config = dict(
    head_dim=64,
    vocab_size=4096,
    hidden_act='tanh_gelu',
    norm_place='pre',
    norm_eps=1e-06,
    qk_norm=False,
    tie_word_embeddings=False,
    warmup_steps=200,
    max_steps=5102,
    dataset='wikipedia_en',
)
Each number is 500 + 25 x the weight over its row's rms, rounded and kept within 0 to 999. Layers, rows and columns count from 0. Numbers have three digits each. The size before them is the row's rms in percent of the matrix's.

# layer 9 MLP up, 1536x256, rms 0.195, rows 575-683, columns 0-127
099:506524479555524490510519522480501509484512541497537529522511516505490475545500491484531534482500506463485548494536498535487467500502491513523508494504498490472500494494469463485493478490462513500491479518522501512472501496462448542465469501522513482475542490502495446490518530467509481484491493533481482559504491475465502510476532514502527528511483526532508484452527523492494495519456
099:534499467494545515522474514463521483492526544494514482489563511454533495521520459488458497483538462526539501422501559510505528471495478532476473512515509502526505501531478489532499478497460482519511474519483547467470542547487502474481463489470480471536477509520554497503493471462497509488512482475507522497517534542507494498530515512496547482522483525512455561470499501505502543494490
097:482501503483519560492510503504503515466545459539504457488455520487519526516471485476497499501477491514497491530500483488488491487484493498550471483480485486455498494460488482466519484453527449475496531489536481486527454481491519470501550472520510454517481533479520494509466491476517493451528474536482528493507501500485499516510513480478484470465532511521494586466516505494446490537543
092:489530520489515489499484524518540519528509542449506512533491493523476536522506497521475481470502536493523530483489494467506465480470538473492532498496495492494505501471499509528508479506468529486505503524509481562547484484482524484511508530496475514502510523441449550501530519493497519519504478537510462492462469548524501482471500514555479523504483512498497550526510456495453531498511
098:469486509530499478483468515520504472422518501532510482495526502540453493481513512510517511499497484505475458500515515487466531471492495511490501499551502530446537514498467505516502482465471493443515483497496514515507500474513443507508527445485457452483478465483469487503478470503513492527485457513516468461452512496512511514487478490503493513502508503476506529527483502491527508444479
098:496528494499492561474486452502471510500496506521509539468491500492505544473579530513476473538506478536525519519545463470515515443523497494495525513496553520535483478496539514535471516511489517494487491474487521507516499471537491494512475492515528526539492479487492515499486496500474477506538465474473484495526549526507492512508475505507503489541496509499503534514510478501502527500489
109:513480516508486536517437519518504468482488460467508499495489467510515486569509542516521465521469481487538506511523514511450510452469519505505460492513441513503524465484463500504538476516542488499483485468476441464504476495515473497512506463501464532488543483501508553505470471473530548523467480459520510477456475538518434528516509505558476497492456503495533459484524489506505500516502
104:558477503521510524524516509486515462504505566528482488451490505497501513476522541479486546475532451489537529516503542502496540504458485503482503481524486487489491525530497507523534503436502521504507486470484503461498458524510507489485478484507536536510495464528506511505510507496502472482495482495527524502450504515582524514505457473497498513480484461497520497497521499504495500530475
097:515449489479457477499474493535518510475526514502496518453538507481500503510510488485516438503488505455508515481498510485531531503533514511490519517522539536493482484537479475475481492525528487466519443542479529492465484527466452497534532488493489505502455499451480433511478496511523473502496500515538467538531495495469511473488514492497518515477509500484505480472465552505525530508476
095:517487517507549465511448512502492523471485490532463528529507494502519519516492423483502513502528495489495467462514515470511530517524502550465529455541491512502502486488511463527506487458487525522525487512486487480502516504498524532502509478520492511504512493501526513471510493481491496547495498543502474517471515575525481484487515511525507514499484514499513524523481522507521513448526
100:477479526515508466474525495486490493515547509536481473516529446521512536506507534512485494501512501471518509509487489507501492511517556501515556513516490516468475450501505508482509536516495482509449463485507499533488514521490500499495455510551481513511483518522511511520477564484499492501554480475554542523529531500473501522517512535510507516480501481484497510488547526523527473502488
096:547481509505524517512481527497516513530541539526494524530498460547494462491489471509477548496500523545459512422528474483515508461487486525502466494478513507508505482507496523451527492462514502538493516495494484496455496501459516508485540436515499501452517485502498554451513485525508515504518470513499435502547507547512510471455503517496505512484508467449524469498507499551511522526491
090:465526500514475498502479528483552513490485490487500517478463518503538496528449469571468502495467496482455505518526511504486487502518523479510477555542514515526495475470488504539475535480536490492497465490486494478499496516516539501468488489494548518464514479426480497487521527474492457488494491511498505525462516522536530477483526486509507465483533494560522506520508544489477548446428
099:506488520493461495515500522481510505518506488498468524507500527518485524528500514512498456514463459519521502499493470508515502549522455502521509541511475489521478505492528505522491491542507475486506510501546510491531484518478468522494516483515509474522490519476483561488519501485574485497453526485489427439513517470514509453488483482538468534510502548478497485542517501502488517547555
095:538537496481520463493493532547503502478531512483502451531533460484505467542493509513481469498529526473503522478479515471530512520518499511508462470498488490473542500506507492462489455543509513494520521501528512495487496519564523485498482509494482482460514484525468529479480522480478523494516473502533507514452490531505514488528504456494543512531505496472512515526526486475529569473518
100:506520512508502475485475497475502476510566516460495495518483484511497501474519500516536511484444474478461528496450484540499476484485531549465466513484506531515517529476454478518522521476522480517466517475484487487496497461434525482460547520503498480528489525478485475494505487460506491504487498491509492489553490472485542509477499515467506493484525503495538479504548530500516517497493
099:454502511457486498477522470508483447479506454483524474522470510497490487513468530528476487464485488490512499491501505511453506479538450522456527502510456491482531472541520459513515483466523503474481510489511508489527554518557501476481465509524497500485503461509515510521490510448562496492497504518502518538494478518508534470504453547520513473479487466495519510477488485470474480512536
103:505491510486478495509501508474453466508503485496471484491520536481479500577498512449526510475465487560519519500537499460520506508511502526546496473474475470486495486521520527503527511494505525478493522461503535494510525491503482474542539458529518529518475540475500488481501496486478521531469542453518535511487501536499512470488495481521529519449513457476474512486493478477519500491463
092:493497515531528517515506532493455510523504533464470481467484461486482510556483481493502505489553485522522516486511501533470481537495488512476491484529483474508551539473501475452509524493488492507450535492465471517507508448483527532475513521504485491470509508527532527522518489505554457479496458500501501489499479502482493480499464522491459485498508499473523469530504496516491460483489
109:511548506493505499512484514538490544520517559457507469482463494531486474524528484482525477524473501484523496501478494500516488527487472490493515510534439507477483490513516534521519462527502515521543547483495541519506492501520480474548491507464550468505513451529463483486496522503529499507485498470493488513491497475500528499500487453448531571500491511523519508451505486505462501425552
091:471463508456527539509508511527495472491498532532468519477494512540515525501456478550537451512537488479561494467502497491499509485512530488477499511473526500481484484452502495492493506502502473530453481471490474545464521506484537478506484496475534508485497525531518493530471504572514492460524510495495490507466513517489465499521489458499466489501559452473483478462494527529471524467511
102:505505537540458522476520554542517504477524524448506524490505476480490498479514527503495488432470496492489456519541471472498470483547471501496470484467513529504496512559488478484510502472528462479519464488504509505501532482523519540504506480530454554524494473496489498537506486494504478483500519489492487516513530483518475538535486539509500518525521474500488530543493510511536576503499
107:507503507479503491462501497522520510459496487500489535491475506520514488517527513502491522523496489528507510507521509499487526507520540519483484482487503526478481504519483521480501551480481498497514496502508451532454490557471506510505491506529471480540506526506468501487505505486486509506522515501509434575509504498478480481501444524540500503470486531483484509505458490469515509419505
099:486482475520488493508487511543442514533478508497504485502486505474498450470512518456534508466481476538499522511499474506459500488539482547494470496483475498479523516475517479528495499483463471535512494521512523487476534501496440521557529526470502489500495493517502493533485448500512526484485546525482530477512522525482471514483520521482506508524525516477518465485489506468480529481555
096:515525512516533510493498518484470492506506551533480517528476498545536468521539475535434502484516504520452494588504489514495516512514499494523480489525469473481501475478476511483491548513543436498461553500506511483491507485520469486487510499534474530514499485524450471475515519497543465563481482546502484502484461505486522501487487495491513524453472465493539529493507488499462513493489
100:551503504500449525474479482476478465462535494484532506494486507517517546495509532493542515516543479466462525539534465518506478491488542482498491491511512499522502512494541489497508512467514543509484486518481495567523501505504514467546451519468510503502473496502483527551511515463460518417501463482505503457493476520516497480489511496446502428495453521510455513482514493490463508537529
098:498487489448500492501460507522481482523522528481479524474503447512477489508474543464501491502484526534477496517520445538501533509516542463508511477482487487461525488477526501471520514485534492545482476491499556522489482488484498524503523517534514526458518489509507519521508488494455528493468505512553499556497454500510482504453487505531482516473496535513472535500528529481508514500524
099:490540482506486527493443481494523499506479499520476518524475465515486523546515494494484502481475508505513494499500529528536474490487526451502487482460524464475518497531520488463543483471481500492460486489484503562514498502475525505498478514527473460465492517469514530478494528491520509512503496467560497488563536497465470512510479466512459502521465447505487509488491549494497463511442
107:496496538512514486500542523471547505504466475479490488523480487496447528491505522505532511471521502488508483534549512468528484525427499517519520525511451499486489461509526501480508465472486526516481490502509497490493504527541503482511513498555475520486511524495493533496540490548529484504482537513501509479447481483473491459516509538483478550495483464475487516501550502491494511443521
101:509489506497498497499512512528547483450498475485517540503501520477513512543501537472487493513519506519483516525559561519446512475506532491507497471525496506484473524534498501483472491513492462485497495503489509513536532517535493498494523504521497539472496483455499502478526518454544508511511518533499501484517492513457525527529555498467519485505550475495536485476470515484493533547477
097:514510500492489514497478525515488485541520513504490507486455537499509521462528499507493545479523520536482471471514502513506500522468503484490506456552506482501517460472489464507527498508517505519536494509458501501483504449527502470492521513471499509516510481471516518530494555458509479472547534550458512533478460480488511492497532496490496490541519501514529534471521504511532556497517
100:523499503478488486502505525427487493470511543503536470477519475491495519485500468499484466513517524480466519472458489486438521497519522521482488476525526485563492472502477481486509489519491522513497466459539524448487496509542490517510470513524547527474459506516547505510487545520493473541496506486524519537497480500556442542482469476485486489483530530499481508494477509481509477507480
099:507508470473482577480510485525498490507488491540475496515478489465498482474522516516503529512487493511484481484513519486509523498494517504547551494509518522480515530513484517447479537517459512526502506540469523518517489536500488477502505445470506472518517524526526533561500488530494470483542566489450518507479478472491498494450503493545488484498482470529496477507530505489494477536555
096:464494457463533492490584526468482491508469536477525538504489552506494491494495489513499556510501488489488495543530495477512481467465492499529484522510460508502526505525500499515516492474494500483510509502501479545476506469496496534500523497546476540508494504525519456492510497486493527490500489539444513461482489476492494447540502490512539465501467535476469462507498471500518474515459
093:510511537474491497476488506536501529519517527544490503468496552517494465522494545482506544471528510494487491490505517457503486476480516441500492530493491491465545502504498491507496533533517504528506454463523522553500487521465561517460473516525510534539450507532533493539531468516474502489468473484503498514519531505493497479490532506550516478491489529543509460489488496465504482509510
094:473482480503528498506497515473530474452475461525503487486485460487507526497481512540501547502508550456500481476487467472530479490508471506494495530490493491485524485493516504476462498450513467542444472493516498556459533488545546535502509448461508481481478546491530543535458473492487514491489512481465525503493535512453463526502504523476487532508493475481518474517528500501552469500510
101:486500455476478457460495555505500503479535470466482523524493497508485521528475510458513485504530486498485528521522477417530475495493522477491516480493511495508461509530485511499487478495538496534526532457525492498540536468462475463505498520543483453476478470476496464534508542515515514499484479505499451499473481466477517518474520564558489514460519504447506444487467510530517514497539
092:500479475501481489511482529493503516541513474438515519562431492454495494511489501507488505468476474516471518467507474476527487476498514472519507524468467503494496516499505510446484535485493506509487532485523444536521478520487517500500487547483493514472522481499484490519488565529558533527532505518477501517499488483467522516496458514510543459491487490531519482511514502488483460475554
106:474492418484497491460461508492507485550443521501457511496497472510512525509465484519516510521502525512475487502497478530480542519497508473500493497519492488533526477557501474477480540472483484510465521539519452537496517473523452549483508468471476496504538487464529497521491523532544536524520527494522475515467507505489470497515501496456503489517546483497532529489504510521514513495489
103:495538468519520529537475539507445496462551468523449544507478489538498475494504530540482501520522484529476498513541460512471487508538508455514479479491516506496536475538485460509475532482520548495493521521525526514558497513468506491519508506538505492483477510514447511523507515541518517452480509503483463502507487501469458523504445477483481522493522534478512550493481510510520492510501
094:501524473513468480492511536481533522508534506502520519510494506485496480476466505528473501525526532448503501489485502445480488512509525530469494479500514534496526387558539518506499470488466523513485524513501513500476504519507472522504504515444506535525509524503531497524492515482506465528515485500496469517507492470488533491478513502512521527556512509472504497529508523509457500531532
105:491497517481510518487489515522467538504507542514482484482500490528477508481481488489531570527518513476481497534498521525487497489465513476548458490516473503468460479487509499487482503490496503496489483514461499532541505502474504580492509482537478545474500511543516452485538486506500489491464500471520508496493496500546511473507474505464488467460491530497503447548459446510522502517533
103:540490479531543482511532521483547496514486506510510472529494465527459523483521529504502518508505480514531487465466503493467490502489480483515512486503507500506464497448427526521479518509564501505464518493494510506484518479519486514492477530460558483468515466494485475494528523474533473520506481509492508511498503526480551553489494481510528505491460511510495470492463485465496496512515
090:461509486519510522519528534480494487522511507501499523556492467543496533497484468482500503490516496526494524448493448548487544489518510513438461473483513497492481479495533487514479521518466485472459480444490478469496544508500481495532523514537501485488499501544512529491511517464466461525499478500470503475545531536502484498495497508484496549511520484470503461518508505534511486522506
092:503497489477515508493518495529520483472504477483453501502467467513515491495476470542538517508542494516532537491517501452477557483497493527492484518503471484489500467460506561473511474495516479523542494516524522531497461487513541536532508491504495496520515519475499476519492530497501495477465495525517482518506478494562477516497568495513527527510532473430509470474518484504544508529531
087:502517458490504502494526514508525499498456497532515536531463492511520484477486513509515489562497562467454449477528515474546511530515447463548450517486488516522566516479513485499492466496506532552535509510492512514511503528502510482499507532491521480496495500500477461528500496496479494448480497497499525504492498470489454482508488516467486501533480507569507507518512480475515502522521
113:486455506490474448479489509515524528539514533520530492493453527487515442527525524487492479502504470503551473526464527450502522511482506463482498501479539486448505503519445576491489496494499525518490503479472468502527479485487485464518527426544502542535468434498510478472525497496494466505515516510510547485534489501505500498476535490494506517492493501484527475528524513486492531480535
101:507537507531489521519505527510453471512498450550499512490485517494508482522482531514483481492528516470527483518532519510519522496500537469524522545517532516482489482479493493483495516571540466467519545474504548526517471545496505530503516503475494501503480472484495538494471482492532525491515479484445467526475493501488434525468490503481485543485471543483535459488481513492503474492507
099:483452535524526414503523526490480455490500525507480495524511524493513492547501502502439502535513468538474499505502526536509505472503474447483474481482501507537445483494474536494488507522504533459516513518480505538508505492484525488511533489500528503501475508547489486479465486543526454475514497489521538495509490524455495473530494511493536490482478476514495456519456486505512492538486
094:525517510466544496452495489461483531517514537519455494488500501463475483481530499451500507494508512503500513519498469505482503534505518501514511480519452463463580475532500526512513519502540510472496467506484449481485519455519514529469518456467474494507493523501461506502487523548519526520526484486508550535511497533518522507476466460501484515504479487491517513487477498455531543486501
097:497470492492515525506530465504541496490464497492500480516538522529500542520534484508475482530534527496488509437487464509530495549518537485522507486476518495580520489492452485511517488477543496548487536492538501499504505497489509482465528501551510490503512531520480486499529537547503505503521453528506470492494513475472511508519515485522504458496498482506515473486448528513543540514487
099:528496506505515472478495487493506523498489506527546500466493483495482526507513461493463511485546498520492532525471514549537497527499530495518550449482510492513488467534512548522494464496524536531471498499466509468512527539545469436494481533477479487505499489534511541516512491512459489547470501547443490449436495469515496504455520481522510556521492518525509435549492506509501516521476
105:494554528497485470474483461493523517546487485515484558507512491483548488522501519494438466533533502490552456544505491489507504456510508460462511484487500490535509476503494510508486466522522528570490509524486507467520500486463474477457504480509471508458494503459496548480528515516502494483507506473511508484516524458462478509494487528465466513452505533491540511527471517536480489514473
102:496531537441494507500452477506464532479514489462512496504487505505478516493467511505515486499487526511492537529487519469500508497540478503487514501490509506555450448476478452528514495479474494494456504501510509485474504521480510534537509507506539497533517514511518509566498552486500469492468492518484471464517475481496438492491554493507490514533500469473506543488498502478504481523504
096:449495504521496482457529498459501521514490513474498513496501464452502508480511503478506530499514505535509531486480539503523509494524473515490542531509448471532495501494524488485525472461539492522558481504513464475527483469489505428498510509503467505471469488508486516532509453460538493484520502546477524463518474503450491480516463504489486514501455502550483504464504530532508558470532
092:466550474490495570472437514522506488480484515465511490531448476529526477519491501510462498465509523530495482477547539511468517514565483492453517485453477485454515481496485503491487495509450522473506458479494489454474495498528517529488515515509469479458504487503513471501507493503559454499516474544532538524480465509483530553495534528518510484533550435500511503534497515501497471520474
093:507445472440510470543480472519487516457494524556498507494490489494510533501514493513529512527516548472483525525457465478503469519523489497493490534518480528483482461494487502511501476495497466506525493530484510488531496501501496508516496537475517473474538487478515460453485458483517496440524470490534461486506532509546526487534509504546492552485494495515507476504525457528556547545527
083:482519537498525492553498511477541489484495513541495533456515471482495480524490512503453506513495535501510481492483497523475535529474502517462535475535524507488514467517531520495520519519506486477520510488526506531480528492520469511521493517535503499503485492511498492525506492510508505543531433443489500506499518523467498513459491497490496538561480485564506576515528500500464534480520
101:511481462539541509542494516474520559493514469526486487524528547489507488498504527517495535491508492443458506491523466546516503455496514537458486506565509471500472456504505516450506521513526519519485503502512487516468454473486476504513539479497520459488546503509446488558476445489531526494502509541505504512484512474496545457499485513513526469502470463510520483503551510467519512455488
107:477492481512504460531480513517490493514488540535519486489495517505467533549478484509499529485532522513492469482520477535498467476516507480510526494529475508487515542515482483537515482509505494493510457483512505488583527497525499463514439489525542537515494474511497510533551467487542440468509498517506497482519473537507497482543519553492486500490485527561546469463481500508529494544485
101:506509482501504462532517513493545548512479493484506499502495488470507475502493500480505519491487481482499507502537475494511543492497508519480507504483545487476490528535521465452510458501539484548512499432471478478516522488525526528494484533482534497525491462526482517430520464490503479502506510525512476521523467486485477478503483531488498497483486535514442511490471516484513522521483
099:492474486531522545455484526524471496476534478520473498505492494472505485517517510509512506499504517516504501531531500501509487496513455516503474534480477560453505502488556495494523486470514454496521482484497508536469513554469501488485528453512501516508502537514525485536538445527498491462521491553503498493478469519539448461464473522510495466480472510496487535480538504481506515494459
093:495481451517481491532554517542464421544549463479517534456483486484488531513474450526511478514501479535499495527525489465549488498486513453511508479448476470463466506486522500481527487521503516452513488515504465484519507502516511502450525489532518485489457529513475514522475477533507488525503494506502514482485501503534481514456448519530463517473500491472519498511513482459470492541490
097:523470499489511550515508543505515557531441523517508516511470508462475482504491499506443478501526508507491440506479511547463449520491486520535542527523449474503542489487470511497509496517499468487489535436484488517513481469515505517482511528482513499491544476525488520510452502509552479472485496470469523477492526484441488514539495526514509516538510505552491517499532507492523484524517
102:503450502515525509465448483502515460482525507470473481494485511482523479490473541527478566492511472469506500503514478482495520475497515512436469508508516524507467526517507473466508539496556510447477475521522528523471518482462468508512509524544510495506503514521483477483514487477511462471513511487536505480488493492460552499471499508502486457489523485478515496513512515473551495545491
092:502508512530517469492458501481521535497501466482486514492504461512525499489529458510505499502508504493489474487513429490496501510539541543499497508520534498510491465499447493500505514475535542479489536534521535480519447498514486499470495458494509527532503494474458543504525506455528471477482480506485536538499503544527487485484488529498462548533469490472503488483499491515496545510504
095:485479508545477490531515500513504475529505521489487533500476451507475505540515506493520449518469457484463518510482475484484510530478544521494483457521473532505468481525496507498511510477510516527481511511517527487488494515498471490496531493518463539505507495469449498519501559507534488463530516479469505522497459483528495510444491506501525475503511501493550501512500531513523484473480
089:491474525491515507489515462547532507486535445565523464495457485494470529529542515509495524516464466493505530508510478527500509485498470487497516501524494461495481479506450504514487460543486498487508502467513505457497492520469512475489510470499540477493528535468483491503506475525480487480509540521510462517511522490546509464475502527470512539500455500516538488526503492486511509499506
106:495494494464512522483500498522487511500471529456511525500535468478584461504488518508446511505496545496485460491524493478494501510498509524494477480522506536538498476487531510553491509488505504494508482486494524492511540532531533513531463492465516535456501450491500486505501476489498511510517537495533520491506456501459499481484512468545491537520506489478504527518474451494446472519518
097:511475482510518516457535515516508468487550435520503477521493498500471492507471520492477510494498481511485505459501485513481515471469473475446457518512459521494520489442542478541540458515504508484520486478490521475498542514508532536506538506502498483533446450502486497474468514467504478485540509513469479494521463485522480509537504488442511509533481504476471456480519493451529499570501
093:510517457551488511522479563529543506483522489538492550495468548505503531506518561494534463468511506496498473461482505492488540511539526513482519451481504507488440498483485519496509488515490490504521496500495558474548499499485488482516521510541498505520492472532487491514524494495503473527471497508541492482506508490492472486528501475482526486489475512493503520483468552503505522532494
102:500492462492532524469508513486503484461528461503480518539500533474495477506491522493491470529500487499470506533469486484512531521500472495465500440490492494483503512523488515499498478502535513506501510502507503508466531517538515518525542519454507515495483472481505467539537492519468481526553536521519529486500490534427530499486539493472493530466515511454503505507463511500526478531484
115:514517490496523472519532486500533512471523508534514522502511515517531486478506496442465505560510494482471471499512511486485544471473455474475482490513460522516484450505578423529463524498524466508481483531490521518504513504465499488495511512491478506527504461512520525510495460499504494517494484498521504491478489521498475496551521522496517567466510485473467478466511511463503514517530
097:504488515464509471525489446504489509536505501501495523485462446490479524478508478463488472487528549495475535473508530461519516493492472490505466496483506487501537463509504533475508494513495502505517484461502531518488517486478533527486474542499466465493496519532481504571471490492530510499482483448544540533539536485456484507470462525482510538498487499492536489482512512499508489521518
095:464519482498473485528475517508538463510516509472486475505526440504431473524498480473539475503473495465529530533463493509507513509508496499537495509503528525516460484513479539525509522485505500484522513540489491567557528504536517519481498510502513480507567506503511513492482494520510494554512525516480538475526471522518493484476511510521463502471478502479505543495528488474464464519470
092:539570514472538504531485519478525509522548474531530507516542486517512504577550489470495473483536505500492520520553462492489485492484504469525519514526481518519494507474522458494531513498486521448505538534513485459527515496521497486499470484518499507502499487498499542469482503507481542518502482489512504516528462496515536512468478506478516531439523515537521560563486487513493509527520
102:474512477492466525509525471495505496508497477515455448470446474456493468477480497493495482505498443492494520510511472467502458504444517517463468509547506539530522504551513494466501530530494471486488528439520465489495506505539513510560436501490482526494533497492469564486501496490525485514513510499494473455483417517525509470497494532520477506483477474490491492484554540492551516494542
096:477495466493514466523498451482522535515537454534497517517530473490508469488506496500475505488489496492513501503519500525479472496487550472463516487459472484478462510463534476534510525500485477533491511567529496510496497481490511474505456473492497463493485516514516495574501506520528477564529540533518466517515525533532513532499484497496541498558524545527476512477545504530502464466511
090:489480546477493486531524518489479550523505459539483502502510526513484519524519498476515489508455490493523497501477543493496489524555473475540493485453489512504487499530503520508562462471521473546478506572482510476437518543502461558513516534489473522511539484518492530524479529504480492533506539472518522519463474503494468483481503457536508495511539507503531505507472459484470506468477
100:507489487479482496515527491495524518461537487489493467488518472514467463516488515472491518520542474507441480483493501460509455508504475522515456549470517485478549513494552520491450514480504482512525514500512504511509457497517488452490518546504505510481501529477486517487514428512523474527551485510498486459482477488501511506523483472478548478519516524510454516454461509496490492489516
092:481479466502507532494537547513510517504511484524480470492541462495499526487511505506476492483493474518507509526469541457521493504534534531491538454521545527496504500474461466487504462498509524544455536502544541472469486479495487559515492501471522485495481531503467494476549528506502454510530531494460475485489478507495525543470517482515518509495530523502504497538511483532522436510473
105:466487467523449494486524464502485510506527490503505485491464490503482571494500492501522481482504481477516482533516551520444514531515483518537529470498473485481450521494483507478518518503495518465487530486524502519505512501518499511459529510466493562481520460490494516497447469496485482469482513476554517488533481509509475489492487534500486493525487540487471468473490521505548485486501
115:548497504480495528517492527503456526499425492483486514520484497550486514501519506495457484500537497494444535493534530507512510510495501493496518465474508487481514488497492504474524488453503478507467510526532471489489498504498500454509526464553509498499527451527465485531488476484494470534535517542451488457542521455474480514496483467473515458504559504521502500534453514521515456479484
101:516458480510501499523467502521502462473514513494497508450479501526440509465473514480521523476525482499488525571479488486530526488511538512497517499487464485460503519491477520502495497503510489512517501494492543488475539518545521499489520571503491527516511492496505460473533479523558462527470482508523494461495538512523508484502520536485496544470534509527504461471486482504478524492452
099:505492518469469483520540502508510496496497502484505537529515459444468460550485525519512492470500518526491495505499480492481512536532438488513516516512485528500494512466464503501496496452476486503495521462526491508486531493510488531516550506482484521541481505484504503515529471508544466447456479508522489482545541512510484500556490496473534520512492542501507546454482514482494479505518
094:473498487524473517451498539481476514484498470501490508508492473494486517456531522518503444475476489498500473493521505473461565501503459512512491513501521502480471466515509472488498480508505490503553498466500519454482523539491506506494460497497526504485451515536500496478469509478499518495503501426469529487488460481505457516459432518525529510518477510488530485490548530512508502483528
098:449508498485495540511513520497486503496493479480487432486542510493523502512539484529507481480478509488512472534502517521510529454506512507497495477491544522491504485517493498529468482487503512489502558522483500529484474491439490475475486482446482488531526493528498538454482487515510511515540477525515503487480498451538472506443468522563528465497517504517472533500516496463499480511474
100:513533501511553458494481538485530561476512502490489479490466533503476486481513535489464484481482487493466508490515486497533538490517492488501487521509494494527527524474522518524501506503512473498494543508472532515490535489518501508480481483492539507547587490496456502562502517502497507450462555486512535503540510526501495519506489460507477514501504548488463523523490503529506539498467
094:497499493523485474508515556467496537538463523539509476440489492542491526490475508485456502529475518497524527499516491489535505501563451493490503488454524460516490518481454510508497485516486530505528481491454519507489541496519539514493544511506499497502518485515543519524504493518478497455477505484486496502480511479472496478547503507514492462490463522489499485469449483520514491506492
104:545475452488527490507535497480464505507533525494517495517485504478500496515502480499538519535468462486508497519461513530477526472498463453496481494521538558538544537505499419516544514515529471551495531496533455522506561505500476514501529503511508480481493486502505473493546493506465504459498488535502522434527532516501482550483486536493493501496506511485520524539505480499489535520511
113:489517447534476496542512478501508487453491508512482497453523528523473496478480530480512512511541509513502467538521531524551498517477526459478525497508457475525490495514494486481518499514502537470497486512517480507501503506495494483469514509441497542541513474513498479511505537487497519471462458517521472477509502538524485464527467475468487495546512455507483486482509523544475495501538
119:466548519509516521473483512507484487464436547508505510444508537477495484484553501460485472524525529480505520504507515576451525502485500497497490483522484479546519490506526521502511538530508492478434501478509508518526503475559455489508475516473515478520488498497492523452511514536488491476501500496496495522527483459485486464497455534484478470507465507527509548487501491511484523495495
100:558497529457485451479453504475502507502516479514481482527506481487489511484496481489489461559514526464504515512510451485501488517527444527536469497466511504506535462527481523539536508454475481508489514497494495505460506518512502539530468492525491553499490517503516481483546506523518478536494514453519499521463491482495492517459498493544527523482475494498512525496529488507526507458503
093:512497527519465562506460488515505529492473467459483523516523486500493512507495528522515568505514505472462491447526478471519525504547512517512509483498481499458508494532504502532524501504477520509496553492465524525495487545459497470491549504494541509504477492465479552524512528505502529473479518523499534516479508469511438469502504520489530498495553481449492494468519478497500466509496
099:498493536454490519533494492472501511527496511507499489518489478469486549535460465528509510514475520501527434456505511545433519528554581478522482487447492489508484535500494506473513457522530480523500548514509472460514490507466548543520516510487486524467518497491504504516483531489507532480497481491476488479457489475526503539523545482496509484534502509459535527481563509531501472488484
102:555469489488493517488475531488477490491497460479457536460491503485488511459482515557499500443510497470501499505492506503512492512468513496506491508450476509487500507524524532521482478477560485509540518499488480473454533491499499500485498512516505528492498536496434506486503528538501512491497473497521506510478496522519506505509472491507497486471494501507457561489534500499541523519466
104:480517492505500538487473503531545447466544476502527486492427475494467508480482515475502468485521484474470480485506511491508518496532534478467505463548509503494471493476508489518506507511423541493496520445532539484503497502500515545448492501501486519509496540519512491479496476505501540510509503517545514516456518533490526486523443518485510537510469500486508487509498503467505535467482
107:457504502517510509498493485508530536482483500487444520552467529557478493534528525482489546464479434519532480489488490471515534485510506483485497500520490500500520502488524463501519509520508509504456472474483449480461469500470481520491539471500508510501500511485538520530495452508472499458501507523487504482522433492490485462519482509517521493491507519534520542557539511456513450486512
101:469504529506482488493511512516492500507527491528505516481512482464493520446508548500448471460516506484503512474560502513489511492490512534508514521475562492490498485517532515540514485469518507542536491493535525503483513515565510542450495487497546516512470484532538527522454547506512516491461509488484532542485487543502440527505523516525507509551509526482500482539515506500477515489513
095:488438492483528490534545530509469501532433507531466473536494501461487506513472482519497490502550462477515540529489567508495536491534488482534470494541490511498501464481513487507461468511485485539517478486522471507531501483515480520507488494510481491514506544494444441484517506496506505510464515488477439489526537520467509544532515509486518501489501513495499548507521524535510532523527
102:505534504485536491507435500499495507454487498530511465444535530418490511493524509545506477486507489473483516513561486517507458516490570460522479487515515453524466478467495523463543516502470479549529486482468507480551499490477498458472453491540485522480500538505531508522470510515527503502495514497503466483497538489468522541474508495496504474490450473478501495520499503507498514486514
091:460490526521500458506487509496459530529501526534501522523513520544488501513492481473448485484514513512485517491524513494485483507603529543539480509507512511546494519468487480467486486471484472510518477453516461517544458514481529492495471504503531489482539493462491491533476523512490448517529497484522491501527476498526513531487471488490518571512470536532497537484457532465498479524477
105:516452491494523460521522474492543501468537477476499481463473516455480507434514482505495486498500495477545543505507506497507462538542476496538487501511500518468506478484512503530483475497473483491464484502500494481474515534503539494507482477486523487494493504527535516508458483518509482527455516487532495477498546512510495481444482472472505557493482513486501486498503511491513510450505
088:486483488484507437502467525486501521452492544477498508519518477499530495494542457497531519504502530481559510461485487507522516473554478509470529495469458459501488570483480516505509552519531452564523519535484499490500528514497463480496440492538485520513490496511495486558491465519491516506533508487506505516477490480497513509492468535468510477460479491502514478493467479490507467509441
101:498483497508533448517500480508570491569501511471509484499509507453509480469497481530450485506458483485514504501489457505529474536461489513499450526497528518504525508515495511513465497499499492494510460536501515525480520515462488511522491494475532484504457503461482485489503523546501514535494528541489511518505513453492482507514498492501516491502479515568485530525531546484499498475506
099:489511490501520491470536481465545529507491500512516532491509460525492519541498571504480479491522504519487451504512506483494513490532456535509512508484466558471489502523489484506514536498500546470528521514521509528461489494507534543479494516498514488544521464486517502492494570516473484485451524426516547530487445437481522477483473471504512519478470487499491539515545514540487504506514
104:468516508498519492501456538491471524502511491486502529548484482487512530528492452532467480457466515531476471498457547469524474537510497484453457495478458464458479517468494496520537506514494481513488490490506515485517507525464498495492508485469443520503481473490527512503493486482504504493495495568450490456546483481482473455485507551530479504507497475557503561501510492502478549499498
101:482505525502514500522519522545506507520514511478528520496495521527499434497467489509506511528491515469505491513514534513541504530516483493509461520479504500555482500506493480485475530476465499528520497504522516500492504530471505525516492513494514507459504524499510438504522464491490533499513487508515481492529530521482486519501536496478524558488491505514518449527511525444488526499476
099:452496473557469465523547519521507531484523477503497480493473487520515518544515490517488511537529525496548480499485466538499530493480480470488509463510514447500479533499513468500486496516528474501491518530514531488511476521520499498496487459513507504490534502583491506446434545476490515524508495495493517539498500534507538471466532518493501511481471485527532538529469520446454516443497